config.yaml
n_layer: 23
d_model: 384
n_head: 6
n_kv_head: 2
head_dim: 64
d_mlp: 1536
vocab_size: 32000
activation: "tanh_gelu"
norm: "layernorm"
norm_place: "pre"
norm_eps: 1e-06
positions: "learned"
qk_norm: false
attn_scale: 0.125
bias: "all"
tie_embeddings: true
parallel_block: true
init: "normal"
init_std_qkv: 0.0227
init_std_o: 0.00335
init_std_up: 0.0227
init_std_down: 0.00335
init_out_by_depth: true
optimizer: "soap_variant"
lr: 0.00362
beta1: 0.95
beta2: 0.99
weight_decay: 0.12
lr_head: 0.00753
grad_clip: 0.5
warmup_steps: 200
schedule: "wsd"
decay_fraction: 0.862
decay_shape: "sqrt"
final_lr_fraction: 0.05
batch_tokens: [65536, 131072, 196608]
seq_len: 1024
doc_mask: true
train_tokens: 387700000
steps: 3015
dataset: "wikipedia_en"
Each number is 500 + 25 x the weight over its row's rms, rounded and kept within 0 to 999. Layers, rows and columns count from 0. Numbers have three digits each. The size before them is the row's rms in percent of the matrix's.

# layer 18 MLP up, 1536x384, rms 0.116, rows 1211-1319, columns 256-383
103:510512496521504537479527517524491558508513478525517536538486478509473521510473477488448509517477479470473533516507492504512509509487460525486514497468537455488507503507505526505481483506509526477482544475476502504482539534527517477512478522507487481486490502496547483494515511445516481471481537491499517484496481522549576546497459524524519489525486518489527467498510531518537472465508
101:473523473499513476483515481478515533484486508479488475503462466490505500538469544503518506498530476446535498538474512438511512524483523508503512489509487528514481495517484450552490526501493507445491446506510523463500455521506556507492490524486459546526526490519524489493504501509485506482477473469502494502531477452500515513495489500482502496503518476520485509522498534513488551552503
100:489526477464509495493463495503509507480494471532498509513492467484522512465493453444488504473489499513508510500499532509486411488511507499466532503510490464517499472513468505514498532492501550537515491518488460482545540488485509473485476480489473514465444521480540495491454497496524458526491496499522506482497491505518497488493518522504496500472496481515513509476464521480455512528533
089:518436523450537474499494500516485557507482491520498541475517492548513508492505538482498470504520517509523472572504481539505524486513526495510482509485482482520481523524502497512470498514549476496529487529518505481505481452493509566462505518540502509508460519548469499496505488507521533490532536487544547545503495490555482499442499491524498479465556470465495480526525504464479473542468
100:490508567461525512505493499500502468480474509495496557465514528507476494522520499493513548512481533503532533543526475475521507524497522474500506464475518474485438494502463515478480530523528496513489522546496492510493488511538496469472515481515535460471513529494522520522455513497493498522484544462537488531495499507510468470504527505477488501504503475441510505485545463513490499514549
093:474430508526512507543464420525505489515511509471504497499490490537536548529492484520479492501533470506530521506513515490512449481523533519431502485452496539488524494468501491505478494553529525498548497515529519480512527478520476495511462458465481496516529513550511496521505520531493495497471506488472486501513508476503454493486483524487495520478485490465514490466496489517502513499512
115:476467478475444534534514508497444471502459547468507475485511470488500527519522497500528487406507520491471541498513494511486488486481514506511501471482507534480490499496548496537533475497497494482510579503535463450522465527563479488471508510524494490531522497504542443482508545495509521472518484524494486560480522494457487538529476469519557503521531527498487467514499496453520475530496
122:475490506442541500492488450522463546539498495500514518556530500492494487507464466502479467497496508469515503509515485470511552527481549526510491519511510497472539527453517475458498494516498486526463563490525504496551503535482534474526489552450523504523470482485537551490527469492507456476467500500478491499489482497474543488496506510509499505465474495465500489501514522532498467513459
097:511484451492465494510471520497454519529503482487500487502483491515503466510492524510527507491493498502503542493483490490481465501476542514449485462493491515489534505500516526500523540484513497515508494463516494498486483488529480503504513491456518501507484500520499441513489527514501523519525487513492514476477524416526513468457531456514498512513485489511502443499507537495479495530527
106:531490506518481523498466500494490574504517486485464501470504488506496488520505514525513504517505505514486524503496541499488491536525497467508473491468471488503536492517461514510500513514480506507503452495527510484525492508514566507529496486494488464492487528512469506490513470495526535517517507484489535443549482501474508498488539488540525512463518519547476459496514516524459508503529
100:498495509499522508462515506531532495461494527442503509515492500464525484462459524505543535458487519492472494551523503473509516506520503442539515486519502501549465472478503515540479507547530483495484498501515549520494498515494454475478480540518537518480488510462465494490519526543495466508491507506549503531487484463483528511491526519557532467494515453493494524509550515499525542526483
101:515522511512535508516498530489514463520492463505522464524485466526505500552509462493488544486498502529480489471482525465484488495503508466456433491512479512464451456483508428497497516517545479493484494499441516499521511525525510490473535496509534518511494534494511436468527489521494555501511534503502543544497524487440509505464513509506491499477502503456500496514526530536513561536540
092:505490520466534518535488520481506511489467526481460528499541490497533478511415475522486497532480497521499484498486491530457457514491539523504512527518502450493480497500491485491482501505453533509525490477529509509486479527518459484513502496506505520437496491503497508536499538489480500506500505559504521502467545497518460518471495488493512519489467512506511489544467506527494490516517
103:459505479530508477496466506520509524459479475471510509529496498514443462447448470470507503497533465487516484520501489491519476508484519497503493510477550494522486491536513523549453552504483506506526555523498484495422512502464500538514476506516513454476501474534525488465477474493536446495518489464488500495546486495515498505512482522494481504518494467505529490477479509507467502515538
097:520540524523474503490487515478489495529550508508515551503469521490440511532464476568489495527491552496519555499494500467518514536495531477493502523473484466485480486454497486463517496517535517466495530524557506469514449530528536506495472504491489473513484513488514486499480509553510505511501484507511470476532469497503532525461510553529502491519472516519472500472541514534491496513501
101:505488503479525538543501488541477526492496482545563469463544474515469512464503540472506538535491523512490496477488475519539497506507522485497458484432470489462476486475480512515517486506496524540479520488524483485488492498529523545449479501514511505530473502508520515523550487529483544502517498532511512472501505495513533545505486507494534529508513508494500514510551502523479513496499
094:473506497486528516488461461489518523513463532504505541513551572415454516500489472539512508501509485530485481490524528537515495510494502502498456561464522526523471512481514490536452490512546517493476469489486517464492506540467489484488474493513493469467517480466518536487504476502511528523519481494518501487512528518517480516527504509482503510452509516510479486496483471497493499510508
102:480499485481510479473515517466457501549458506490516506508496526499500454529477490518479499474535467502535516439526533474542509508473467496526449484564518477502498429496510527475484493537514462501475488477498488509514489529504558539514526479486514517536453500496485455484493468467509482515523491509523481474486516485544522478507451507484495499525463449509497517508515469525510509524489
101:447510498534517470478514491475520520494494473475537539489523460518510525492493494539476473506466522499470524413438512487505492501499497476455515493451502500530502433522508542531484536506486516484460550510494482492511473535523540485528462503516491542520507475531502494502502500486458501481485479511492502516501476517500500514499507422482472507492547490459480534485492462490438500534464
104:462476513519479487493509502544460456507483474486563460478556529491462513528507497447533498511510496532501491503483500499551499505531506505507523516510485507468528489484461474487495530480477493520521473466499456526532507452536486527526433537499484447522487498518475500518492503529517478513499533531541505496508500475466477519477499466482504521488458525510524507493464535471512475556521
104:554513496495494503498475451495530485515491546505532496482494500541465523469524503515469493500493509531548524490466460519487498505509466485494442471533476561510503467489473493502507495515491531487522464490516514496548515460480483495466440490541494500506521487545490551491527515513500493488535531484522536497499530523456504490500490553505463494523549504485501553520476495488485479512487
090:482506519494500520477471520501520516529481543520503474462509506517511488523461524478545519509509486487494530509514463487564510475476557549519503480500463508486474505507498501464533511502470493520527490525471558497520514503520496493506500474501489553463526475519509507517447493476514519495538502505466495475465490503493509493450482472501461513521479487493558510517518518467512513443466
099:505483515504511526499488510467490510474501513527505495533499467492502506449488457489489482495487484492486496517491529526546460505497549550510486544490500524518550491522484478504515480467538441505504484465516488511521490498493492490468475515495502510527515497499469498508503544499461504558521447507528517541545476515477484538519522419486496536503468517490494453515498545527536528514474
109:485485477493531534473496470476491555527509511497480515470490492509488484480463474539505467487483498537499509498489530477524545512545538516507484517459511484517511531511497522497502454516497498452499516508522472482495493489478552513532507525489505500508461500527513447523479482484516519547499486534496480465455461525478514532483525481459526511480482503532468466481508535494495513504507
098:523472535493491494488464474525506494506482569481476549484484511469485470493513477511498470527502524519523478527516471527493488485477494523480530501491497497467507497451518488537528532451501477540526459458489491455548487486464502515500478520473473490506496500525488515488488529517483499503546477493481518476482495461488524484508508498487491513500480507544544554527505503496487532471520
100:441502541534460438520487504465518537464511493454523478537520517499495521519502491429511503504510512548552471460485524486508509477447564491416480472493467559474507514477498479523482502492512519505499479498500494506509497520503504469467487463471506465485510480492457500520488470488505456514480492489449501500514511500512498497490503500485530495546511496503520513499471540507482527483479
101:502488472473491485528476520507530460439470510522508477484498480494473437523479529474491475516545476565484510454550488509450515510489529458491475513504506518510507524481515530473500558491523485500487507490463511504540500474522491484503460488465516492484506501518462483529493515550515526481464498549513457528479524485481515469492478486461495487512429516512516482488495531483498513529470
100:508523534475510482475495481506498474537507475506492480496533498465493525495493487542512507477511532518498524459499486499477523510514502481518477500531453498528483469504508483496428517508501454475514464525486526508457480505530508493483484501507481505477470529506457506538507580534493474478551507478499494511469513478541496467522484472446483476473519469478458512570529505492521513534495
105:493528454518456496493502518536509521493509507509497504515470476500471506500465512530471443545503484516540483491474509507504487479495521522528494476475461515418472445524512472490497511518509470500505486541526473525503558501508492502465488493541554491542491497540473491458492519499474509531524472508507522504533503502549472478491542504510515515482543508500440456475480526471507519522493
112:523481505490517496542493499497536542464516485463524535512507472474482495484498518477541455502488478494499527486478506514515506494520431480490508471523486474522535504514516507511481491451488521486519490514511480502506493495480517490514498503502507556465474518500519469465507508476484500507490458515520509527522509488532528497476511513475550513526535532535469476488496543481502512517497
102:500531492451491486538518540506480526499497516502506498503498521544537495482489507526495537439501486501493522495486516501509500506532477542519521540520485485533518509506489500507465506532491513469471474501435514495475524500465494510515506470506508528457505478493468475452506515484530519483507497514501571511449511516475487532466545536517489529499522493506491518545491476486519486468521
098:514519536474510516463506510465522502483491516506531508509514511487519490483493488502487516512456515532473476496480500501435468497516453534467515509467461536517510498488481507535515554483501451526487536481503480399491500484520467506507528487476464490493531529524554499499530484503500472502486474493469533498510485466504495528460495460479507510482445452480524488459534451516505505438546
094:558486489499496525510484508524419514510533476508505483499509485454503475453489515490425476543487508494522495538492494533512512549495493509502488523514478477538490519484470497502526487475505534503509511494485534499451468493443561528483516501466474494521531487510516515489512525486504475500523518507521503520533490464510503526516483513488471513515516467505548498506498493457527530503499
099:496489494480476507475530520517497467503489475476444548514522521514451472502497463478486473483473470492507514528466493478532516485557523539461474523501542513521509511460483472488502509545573513471520479486506455456520529408511504487494552489529481526471495500501497461468513519475516487488491490493490478528485498458520534500488524481493484478572501506481505491485504466504462511487484
100:505488445504495459491513459482516550485483516477505507498487491536523482501521438523502522496480469486479539520507500466510489508515476517550486525526508481518518492514487543527516474492493487497546478505487490450511532496485486473517434492510542508471476503514545477516545531481477512519486523500547466533521493489467510522517478469533560500505510512514476526511490523493499519509484
108:463476507516515497519479450466488478492459490465457437492513549484500502547506488473514544472503534490515528507471492486486518467479474496517523513525556498498529523519487460517474469453516534477512503490493544486518507477494486468490475496518484498479472507527499525488474491563483494481546515488511472480466525501512530497500498510568504438488472489532531502485528503492474484495486
101:555503474498512491482551497498513545520485503530519520506477478517509494537509470495518472508482493506489505448464504490526510497499465483489503449520498504509529475477471521524481527484488517483491448441552537534497488516537478492472491487510514471464514539470513521485466522502482546476497494499527536508498499480516488467485558530494482521491490519517501533548521536499526464493558
100:501518555458485515491519516498469522500529478491515476533480499519528445536490538485516491505482559486459476506443511489468483470467511548523507470523496514534523488511527531532490472556511468501506523457505526562481505482502538487479492509535480540493493477490534487430474465517496544515509489442545532495508519502489524562539517465515507470463493503509495483529474504487508534514491
097:498519559499547468556535492494497518466493490479502460506533462472477495491456515497502549486498452516503471517491512510485415518486445486539508448543515509507491493504534504498524516500485491511460536484495530495481499506490497478490495498420525479484520502495524464499459452514510532517490482507505521485524491495514498448460531510490538449503535489527503499498486518509520557486523
105:464492506476500538474510504505520518543458470479539479483476469472547530504498490467456541525471506481502492479447512497466455510514519538484468516465504508532471463443482466490521554504479481488424464462527510514495517479518504502474504504507496557493484472536509483468528497510448509517533473489510503513514491458531502513537463465517505552499482487507477432529494493448463486505495
095:470474484550517478515530542508491469489525494517488483497462523480541539425526504528476472496529487452496443525474489536503525511470505492499428479491483486522523521524491488519486520488509490502511522509502530472450463534479478515483460456494519463466506468482500486509535543490485499527482501475497517506482484503485529490471500536540508508521524502468529505524490504479495519516470
098:499504504480474480519490490513501463475492478481484466572478504492471479482560485524520474525501495509506504510496519460506519499479539524492477496433471562519463503527496501485490497484482515534493473460483492488523481481542496487468461521497523526486526522534496469455482467464515543476507481479506532482479483457495524516482533503456469513557517484495512452473507477487543502460514
103:464519534527493517467512462530485520472489491509488511473526542493483487481512442522489494530464493475565502478500464549523510468490479518508534502519476478458509536496492489473501498524420503489495454520478534504557521499509493541455519496517463490443469493497468504457487535531480462484481489517505482529511522501514526477520460488524459460452473489442497534531494480485510475463499
104:476529501492477456499523488526490468506508531481518484452514517448512483537478490521513512485515506531520509512448524472516479473527510504523488531478514509489502501499506501488498515505515474513543507487528544520470482515457452507570520484535501524504516453456515472497513528463508495498512511520500490506499513506462486524506464510543495536508492489521470491501524516533494481470480
102:478554496504504538494480497502557471493477490469510515482467512496535515524491438518497475475504522528497445486511474486486492452481495526456525544497450518499505506508503527500510532504485493488494496536465504500504489550455488474528519505491494514511485504475488541495512525498517475508533515506485521504463463490476438450477491471511476491512460465515510505577505525535473549514504
095:511489504519484500482514477511513500477514469502493469499546484454537538502479461504532506536502497503480459519502515485513485500518530507449501538491541494473501481488526496509489484487539495540514519482490531518462498464493479485512500532497495466479463491501494491486494504489517457510489510507523533507458533501521483486520519496478517516481499485436477492528524514479507491492533
101:498495459536500500526487464516512468443491496506507524516495518512521458468479498408462471507489474499491528520479504528483478511453545510500506503490531487502538497486530462493448470450530488475453523463492509476469539510502502500492503489481502483545504498544488461504463486519467455519488507504523499538502478455496510509452503511551470497527542481491471509557499513505493504495512
104:454495539519519498490504505505486504555513481517471537489473489494476518471476486464527493552518478513507492491450501499498505503482439468501503516483484494493534496483517447543489460473473475525502495491501510501491532432494524518477523524485493477517513532507509461511485526483470544492521501501517559564505506495464487522463505473496492545518536528512507492464511489484479473529498
103:510493541466509545526481494506510502517519499524487473507510519530487504504534505485500456502500472486473515503505486554485492495495504485504514517515419476512474474472503510483478481492464517524491449513538544469515469514556551550471481507502467508501493485529517477461501495542527482535472471518517496455460507519481524509525470491498482504512499463491469488517549513516502557532510
102:473505487519504498555500498488505542500501490493500491502507474488503463510531502539512539495515514494534526500517480493487505444484547510468524544519508428521534480486492481507529514508551486510481524529513492462504505513489492484517507509478549493541538496520533571462538547535541509495498471479510510478473557485478522525507522503475515466483518502522477513496467521521550531514503
116:475492515504529519495485494462467483518484523483504503526516494507489517528511502490466489514488507483528433511503481499503522531510508522501513501557507522440490525479509517461527509528513496522543506520486510522474517540446526470456468498495506523469493540513531527514500482530495513535544488486520495484490486477466505546475467493475481517558502528506547529472505497492487498485523
101:500517493464505553471526470516539489489512531440546486464455452486546469516522496514562497523530470481519493520530509497501519491488519523512456449494463510523504470474526493514488460523526473538520501517500534503481499510505518487544483483497535496476480505496543479489509455524512506439479512459553492443529512470478472494512462517499490514524560483488483503493571503503553525496481
096:471497496488508482532488456503493511519508498483501481468484542530550530494533533508506555491542463508522485507516477527513526480514512509533525515521476482513507465457474494503452501511496478493518524499489495515497525474523491511484537509493529524521470497540500506521516474458484484517486509483517467525520539516487434502505493477524548486492503487517551491533542489523524479535490
096:519457496533533500481454528547529498502536555503521497483479477485515498514519571515496531535523551492503524509495525494518494494524457511529519466483508479535453475514513517491495478524505501504509510518495473510514471536488485511481456460513533513477471482537533522500464472555517505507513444513456500473507500455525535498500476501518476522487526430487494526558499459548571520482524
086:507498466510491483504526452496526519488490522496493492498480510459503509506499481459495493510537478477536527505487509512500513525464495460532491460508498516531470502485492544521514539485546516477496456483532496499536540485465465492496467518454504550480509513499513505441489493507519517502501558506482533531447500502481480506497518486453534527518513513530476472477471490513495536527521
104:573538513499530511510502512490484493533519529483509511464501476440510542502539520512497506482467503508483456532488489509467531498453520519486489505496508490482446500566484537498470521498508508524520513526520506461507426494522473525488476508471522457526456480555490557486472509509496559520498466500520501498524509512523495513502446443489514537496457522530475523500495451487460524513500
090:506537490542515524500483490475502508505479532502513458492520518480489453533473423483533475502475498507506509514497529524496454526498482519504514510496517459502531512520483524503480456523454535513559504519479504526512484485436548482513474494466507504500483500532510492480524505477454489484499468518460494501523479499488466489486500507488523536505494510531496485467524455566513541498534
089:496482530538460481476490509507509512459506508455492486481523499480535392500487489477480504516588442438532500498484498499527513524476491507478534479544457529511465456500507456505505511472516494525459482483486517544467472510484490486499490509534476472488487518491534458539492511492495485508474474541495470497508457465501529487472460456524561487483473508464478512472512456484501488486501
091:490471488540490520479511501457521535505474515518517531483531483537517517472504493477508502481535493479491539486510497453488516455458521500481445512516458514480530517493534486502491467516522507500515518478464494473531496455536517480535516516500527520497495547492508448509519481491492511531509514493470507480479495486530520470481524477467524538509503485517504514521481503528523485524492
103:487513504467497494523509478459502487490501472532506491486466509505487474465468497478499496473489498506452511491497529529504514476513486527510499489465480486491487478498518485504533512497510474457456509496492495491513492524489485463456478494534513514504507503506501485455459470560509473494478494448518517513521472488478505492482494523506497506487476495504520491509470518510535473540480
095:518465513493493479530473496497530468495508481480512511490492510494509490529465511464538455483489491457498506457543506518470489466464517504442500461497503540502477475487495488531517464502504509535510528468495486485465491533462479539480467521485482496499499507485520455477477458535486473500543515509507490529500473484529534463531559478505510472510470466495497479487553513507486508488499
103:498482499477493504455487510527511503488480474500506504466495488465496497473479462507514473488495491474511536527514506525447441469513486458450483519492499502491499544469527479460514517494529489465493526469487513482508512523483506493516461479480464520515533475531523504481513489528529458524482479557468515530517493520511456499521493467544507502505567512471526488525481495503444458496449
113:502521544475484508487507473485492491506517525461509504509482469456474560465507486501505494499467461510550497471486510501524534534512476498498480493460487532520530527482466465488530492514512526509511550512494471479513542484455538504504491522528471446513493462512519479522502490513492502538492490505524491456473510492482462537497521523467465548484468488491481517451485496522531505541511
095:485564522471476479494515490463472493461515500514493516513505548474495457479497518488461483498493481489458499533474514516527467482508541503483521529484496499532505503506491447553488462482507484505508530492484516514473477462516511468465518450480485465501516458486528484540445460498503529529488522534538493510522521507527499474479489481456470516525503467500479516481524470529474512445568
091:480494524523515484496516530512535501510513500494530561444533503467481492508475504477513521469450540494517547461474529496458528505512487507458483457481477497508514531507511508492512504486477500517528528496493480507470518491491484541505519449439495511521475538487554468454466522528464493467482481502492482497495450500509522490522511508517515481512490480483487543525515510474482526470509
101:503508522503485465479504497473503485565527526518502537513522529548457447501466495543514512501488495499487492511483483533580517524522517509499495520472507483505481494560458524452497511497495506488441491494515515532522480496518540530457492504497513454481520541497516451501477484496499494508512487481483545484462468535498500497512496442508462518465491486510503476476483504482542475483546
097:490537493519548477469526505512518515448497513515492468493500460499507507517511493516489527484487505509533524511455482476503504493493523494506484455497517493496476484497528505444554496524503518496500512540515461504518477486469499546506515505493463483556531488527496516506512461517466518490498529510452507459478502512460457500503462515453495502475461493491543504479525554496512468505485
092:496508449482506482498492481458509457509513479464502519525513472478543479492528522501503510486524522505514497474504499476497519519466488466488518495518446512459520495466502492516476542531505501459470499460507519566494478542487492500521492511485478487536503494523496533525500487459514514508525504517505478494441486494512516505461555497495506521481501487433518481494499520467474531512502
110:499513471485517509524529514464514488556546493525492478508506524468504472488468506485514507491508452472487476501499555508479492535466470493559495455546475493509529523491535487500489489497494492512474450467480506491530474459477491513490481476524503493466470509488502464504463493480497461516524482500529511486522500480499473523494499542521472456508486518514477441478512477411508548470467
095:470493530510542464534494546502463493459488504541506483556489464558488503510481496503489523445493522481486491525490514438484478513528492504513481490492524511507480526506461490491509498525517540494476513503500495500466529510493472517473491535497538471498543482480516480508439483503517507510477467501504500495498515492523495515542499508522523492505497541514454485486531557511452500537520
091:429477490489497538515473518491578494465480512487464455530486497497543505525496527486487504539553490484511497515486507543484497488496518483490482496497505499550511488476487490494500493505520475485498505475489467497499463502485477515474481478454498515468478474486515526511490536467427467488476486522505520470429522449498520527484512486490531505467524504513478520512528495439499491473432
103:504514489498486476465470485570492520473523465511482523528536495540524513518465507522504503535510510475466420493488505527466510551536510473497478514503478497498496491498453476500462539543529519531496481482539500481489540484541522459528500501545494469534460517450480508452510509496497483511514488502502485494498523465486512540511511472511512479537490511513499515500461486463491501502469
094:492495516471460493492471483480506502515471527510503502534499464475532486535463517477517509490495484507494512557520504482481458473523532479522505484491499477488484494487473511533488514499501486513489483478506493497492526507506487475525540499490482486515525489519502519452469517474501536474472477487488507490514503486493529490513490543478531509515506474513492525529457523498469491524482
104:513497510461520424475500510530504472521500547483487482481479514536458482544517531507517504552504508482484494495514515498478537584524514516472475484511506482506487520460502494513559534527507498494512522465510498475504527547478503537485508481462536499525512527492518500460526481534486518502535507509486522504498522497540480504440517483501466519506548530484508520455507535506511478488537
097:464500497526501503459492508531491490528494525524485522485535503479531563537485511487506521505488553531463523483488484503460481482546512438562527479470520523522486488516455458549519543514495470490501499491489493531519486467528486532505472496527477456512536505518520502481526494505519514526485550519520531503467516540512576495489519499457482494512473485505481491512513525562479469491506
098:481486482459521529473444532516473526470549476469516512493491473496460529479534485506487486485494532429506485507471513505470504471465497547496503481508520459485515452450503491508505487528495486487496456507536490501492489544491517467493472494482437465472497455518503446504529464468567505468500497474509528465504487474494457497507491521485486511530507495513498537524504491495525523489511
104:520507464505438482499483505422538526489528470472497469465526474523429512463456476493477576538484491505456516523454490498496478512500508493540487544499519440503493490492520479491497462508474478532465491503484519526428494533476485498490477567481479491470507508549487533517490495478528472505529474467511514515511529535513496563515412486506459494546488493509525489488496507513488506499523
097:496478516520488476507538501489469494518498524498524528513482489502482503486471482476525487476514496482526477501539530510476471492465524505485486489459464517531448463518505507504494515522494493533519461482519484514502489471435506488538503493456494465504476443518494496430524479533508489476487490477554510506477517464492428490500524501476514525533534526466486479484557508549468548457501
106:519525518493483520439454485483480518511473498496484543481498488465487518491528499494478498456480480462500469479526555517454553517504501542469487490523518489507517542528507488510531533498445494534493523521497528511497486464523501485495461492479510448505494517514468493500459519498520495542497517539528506479554522508459487511510475494460459475505497517487516514494493509498489527482476
107:475536534500526515542511506482495497514484499509517485514557486523480508517473499521499538496498478499496495523484515515497552500475502489504506483469525482493510485485481491519502548527494474547495453481473475547493470522487511475477503553475511463491502506507535522500492483520512476516479485478557518480492492459483499500546553454486511531520532530469448493506492479485497492511484
101:492475515501502472499484511492551499498515467504503452493477448526462532533485476528505494502491537523529503490462551471492463477512496459486554517502490503529483499560501499529510489484495513520511495476501524471480489497499512498536520514505506485504515469485516465464557496551526570500534535486505472533506485480512528513529492514516541534489479527511500447534508459520531475501499
096:542531500528466507476497481528501439498503490517505522513498513523512513497520500461475490463492462476471496494513525471511498477486470512519502469507496507510518515550506517478481470493503532575488457517482486482544496533500512508491514488458545514463485487523478485504503455494512496518487513519472478465513477486507497487461490500500522513487444514435491500477477504485501542464493
102:550482557505523495494477474515444545499512470477554477513533521482502499515514502496458507477504517491488504527438485466498524474480495507468445474498473463516523466503524475517520506501537506544490469453533534465463475459492493478498480512499524518467471527526521530483457496512501543555521488512516490453461562466501505528478520501508550501510487495497498530527524504554513538520494
098:519536483530486514518526510502501472483578499519496484476477507451463529529487506533505499468452500545539481491452566505493504510532461497467545499496483485485472497528443478495530494495460524528492525491474470496477488472471532502532516489509491513509499525535509519486505509469489502516513497485500534421513520491511467481502486495474482504497536533477493533531460482517524495543508
116:500499489519482488502475470510422504500499505488492506489490549488488468478494439482471498514497474464466459498543536513478490510519481517478496484467429477505510497514529506529467478493469487509499512473489455532445532521468514479514502504537532460533495470458492484503469453466499496477510457479506510501477522462496475515515434499536521488528520489526475495513510503461503495546465
097:534495519535543530472530506483457502517524510514481509506458542475478483511492488472483512510478499457509459502477507503474489507523466456537506534489497530521474495529535509497484480467480505427550496503486532476467435486502521528472507515497551512502511536504494463485497493515468529551490482485474492486489477476468499479492524481499517505517485516501477516509490484483523486518510
096:519473528532539514506519506510542531540532535489489498490485489477452522475489482465526514486506524507515497487550486500465516474487476517521495466504479524452494457483505482508543471536514495488521479486479556510571494482534446528541522543507479477510493490455521498539464462527516500504536523487524505485501496488509492499476491469458472520502505490509498558473480519452519533460509
093:475472569459494486507512508475494486511480544514490459471525492537461492491464467527508537489542512515484533525482477459491526524496481496484540482500495461531557491554512500463511448524552499527475508517459551493501508544551504490506488472500515477492495522477528493506520471509518510480484521531482536507497495499524450523491540503504491509515482502540479500504502538492476511494511
108:510540531514520533501489456477528452512477483508541513482535475513505547497493532516491507449494522513474482490488506501516539538521484489505491556502485488521521503499455502497474513469472512529486512485473492504488469517466485533533516484499501526567459475550528532470502479506502473555509517469471460521474470512470479497459485457458518510506481514490550497481521536515479492530510
112:497509487539488530471511491493497521508511500499514476539469511526520474543493496526455526499472501512431553471462514503539530504506508492490503513528535484493499473481531501498466505469462507456529499486531517506495512479498516500498457527498500462524522534523524471501518495453506528539479510520514494479495534461523484480498505517510476493476460471503455508489481487542522467521504
094:514496513489522485444459479477486550548509518479524438468522514487508491489525459521451515513511509485484475503475494516481519499502469472485491481511495502497473461479520508473507481536534507505502536474510486459456464528494497499431508479475484530558488466535490493470484527499505479472524455481474463501497478493510506498524483463521506518502472459523448503483488525460514498533505
094:512524566493501528454504503529540477509485498503526514508476503510474504509465537496462472528512500489459498500526443494492492511462479482509477497468521451524505506523549507493523520469508535469518472511513487513511493528499493503511482534482477521453447451506503489478518518524507465463538577502530529524529507513463496487490491497481488482539512542517539522497522497469486549479455
127:541506502494495487463477520491512515479475540516469497501466505488533480519512502471521483496518477505521513463477511490498535493487516491488506474489467549539474529467481517505473468509451532473501484510535495498522468537517522525527536495478511501506554529501575505524503516452495499520488524503508502533483491536474516483514510455521469497476497520550490467454526491473522503525512
107:510497497475502505502466560508485507516487478473481509478489523478491524482484482494456516507501501492483523482474529493498425483523491476490500516493528523477536518525508477531488542471493470454509452481467496469538504483508523475493468503504472471485509504464525489452499493499496512512469467537499486509483514514449538522485507544490489522455544481442504509479503553499473498500555
113:451498501490513481512501539466498466517509499521550495470488512464476524467518461506533493470503503477479535544466494524503525484482530492527484478534501534537475476488511473496509479482519515509507530449550541521496451489471546501460482560555483517495495522517502476487457519480527567490511534499527514512489528472481487529503450490482489483475452496458494444515502495490493491462488
105:447483473488533504489513513504508518491537513489532509467472453497547534541483491494485495495467489518478554503546541455540515468483486469477502523500490477536487501483500470501495495525477475496528514496481514501538507500479459498451482506544515516498510538487520516506512510481506538505506491450499471528479466493495559501468510512517524494556511500522530469463499529447476492490509
097:492490513485505468483494488490523501483527509507462495520499462553482490524504482471502494481470435478521540502487500477508497506477502521523509558497529540482479490490515483505510501497533527473491437478525499548538519519462552540494539547516504514503521515525468510512492522476499507536515478516497493541507462509463472502510514528488469532510453503454480480527440464496484486490475
119:489491544470544508507490484508504470497468468508510474494522499522485483489524506499507549480485527450510506492475502473487513518538499498522452492519480489480473487463525494543512526534531486502501552508469506516493498481470492480489464526476490543486488497506481501504515487546521566488524536547535506530470532452472503511494497459508459498482514491499472498501493452525508514531485
101:505504541483495479484529477445475513484459470486547527490498496526497505512480517487506512496498480505500524470526466502483497508499535499533488533526497482536483533495530520520520472488514488493492491455507487545500533509514549508460497500513470454486509503490510487468480477498551528476498551502507546498487512476514456501486487532474429482461523507528495507515468512529485540509550
104:527520509491500492493483521471456512488495511479515501526462460479535464488489495483506498516512436513484530507458475478493491532511489495474492499463511492477483527462485445545496497476475468530486508507497553493517527477502472485502491520453492525506481533497454465458479502526511495469532551491519543520479544495508466491481523515488508507454552441526527463483507532478523482506488
105:533498502510532448487476480427536476484520492522480530493489497440494516493442505507496483532492499474503491567519480533459550510494540532456498486467514488505472506500471482519507486490499536491543544530518503470476544464465554486511481515502488502467526496534545519490528551492517469498514495469498465479497449507487465536478527504507505559526456508518459512488502505534510496518520
092:527521457524510491498524504497496505502526535472468505499509467494465541480492504407503527494485490526515530493475549489499526523507484458492488492522515536521540512493490449543531520490460515495468502483426513495474493529521488484497519487435519516509495500447472507496498502501539500531546513486504468523472464492487496527512496486503495498495509492459487520520496507499510432520480
099:511489461494525479485491512481512478488528502504493465464485489544470502474511508514522496500501468487477521509525482518511519493479518512471482491508496489454499494507505480508485480510526484504485527506476486480498499497504488509496545501483503447518451490475466485510479506510469482544484486457546481482496507484492517503495511497492494476483459550472502513480503493493501518504429
100:498454504514533500528583439512465506506438471533456532480464477471519527514500509483523502517517523459488501470519498503522487523536508497482512502480496508511474473506477503565458502496537483505494521474539528501497485509435505494489510534494500476513513528523517516508521488464477514516564482483502509494499520491521518450502493473505494478434543539490542399487528498506548486507498
105:478514482503509512555491462454520480504439492493491492499441486468494479528504469503476541502528508505523451488495503521533478514451504512502487462482494494544512478509538509540503450499452510476507481499517537468488463512484497468484479487489470510535557479468486486553443513489478470492511495485488498481515517514501503565532494501553512487499489517486513511488536441484511456536469
097:529497518494495476503502479534471544477468546477493481534513581469483487504457505514474514494499550462519459483507510454528495466487528507514479508537511518526516481521489534484509510482471485519495498501480519481507523514525510538469489518485537526491517473543496476506492478510502493417506495534439509496537475487491491531464428491468546522513519473566509501520473493459477509468481
104:508530453508451475501512496486510528505506485514482496494533519477487487517501468511474494478504498486519500511478501502501573487470525519520472478516496511506513465547527495533502479509529489535508447528543522503488488466505519512501488562481498488509508513527504502508505523548565494497520511506472523481433516507526499507513487491531493505539496526525447493465492505470480482514525
105:480470476513511468533533493502488522509504523495498523551563479490484484500477485532532482506492538458535478489534522526509518488515522493524478505564532479513480475498460524517492495474498544503543530499486422519496499490484500540504511518478463519501465477513543540510535481463516507523545472477525518488483499471510538532499526537505504502550459463507524504488538519534486477489525
099:488498499486477494510492469441544454472452491500514488498464452503446510506503512484492449515511534447480523502492505483482506510493501495495497495532485497524538477488508482513510522489537477502503535532459455497532460495517488504513528520506510504489498468551487525452458492505499490484511485510485506487488499475437501455485497509513472549487512467518469533497513455549517510487486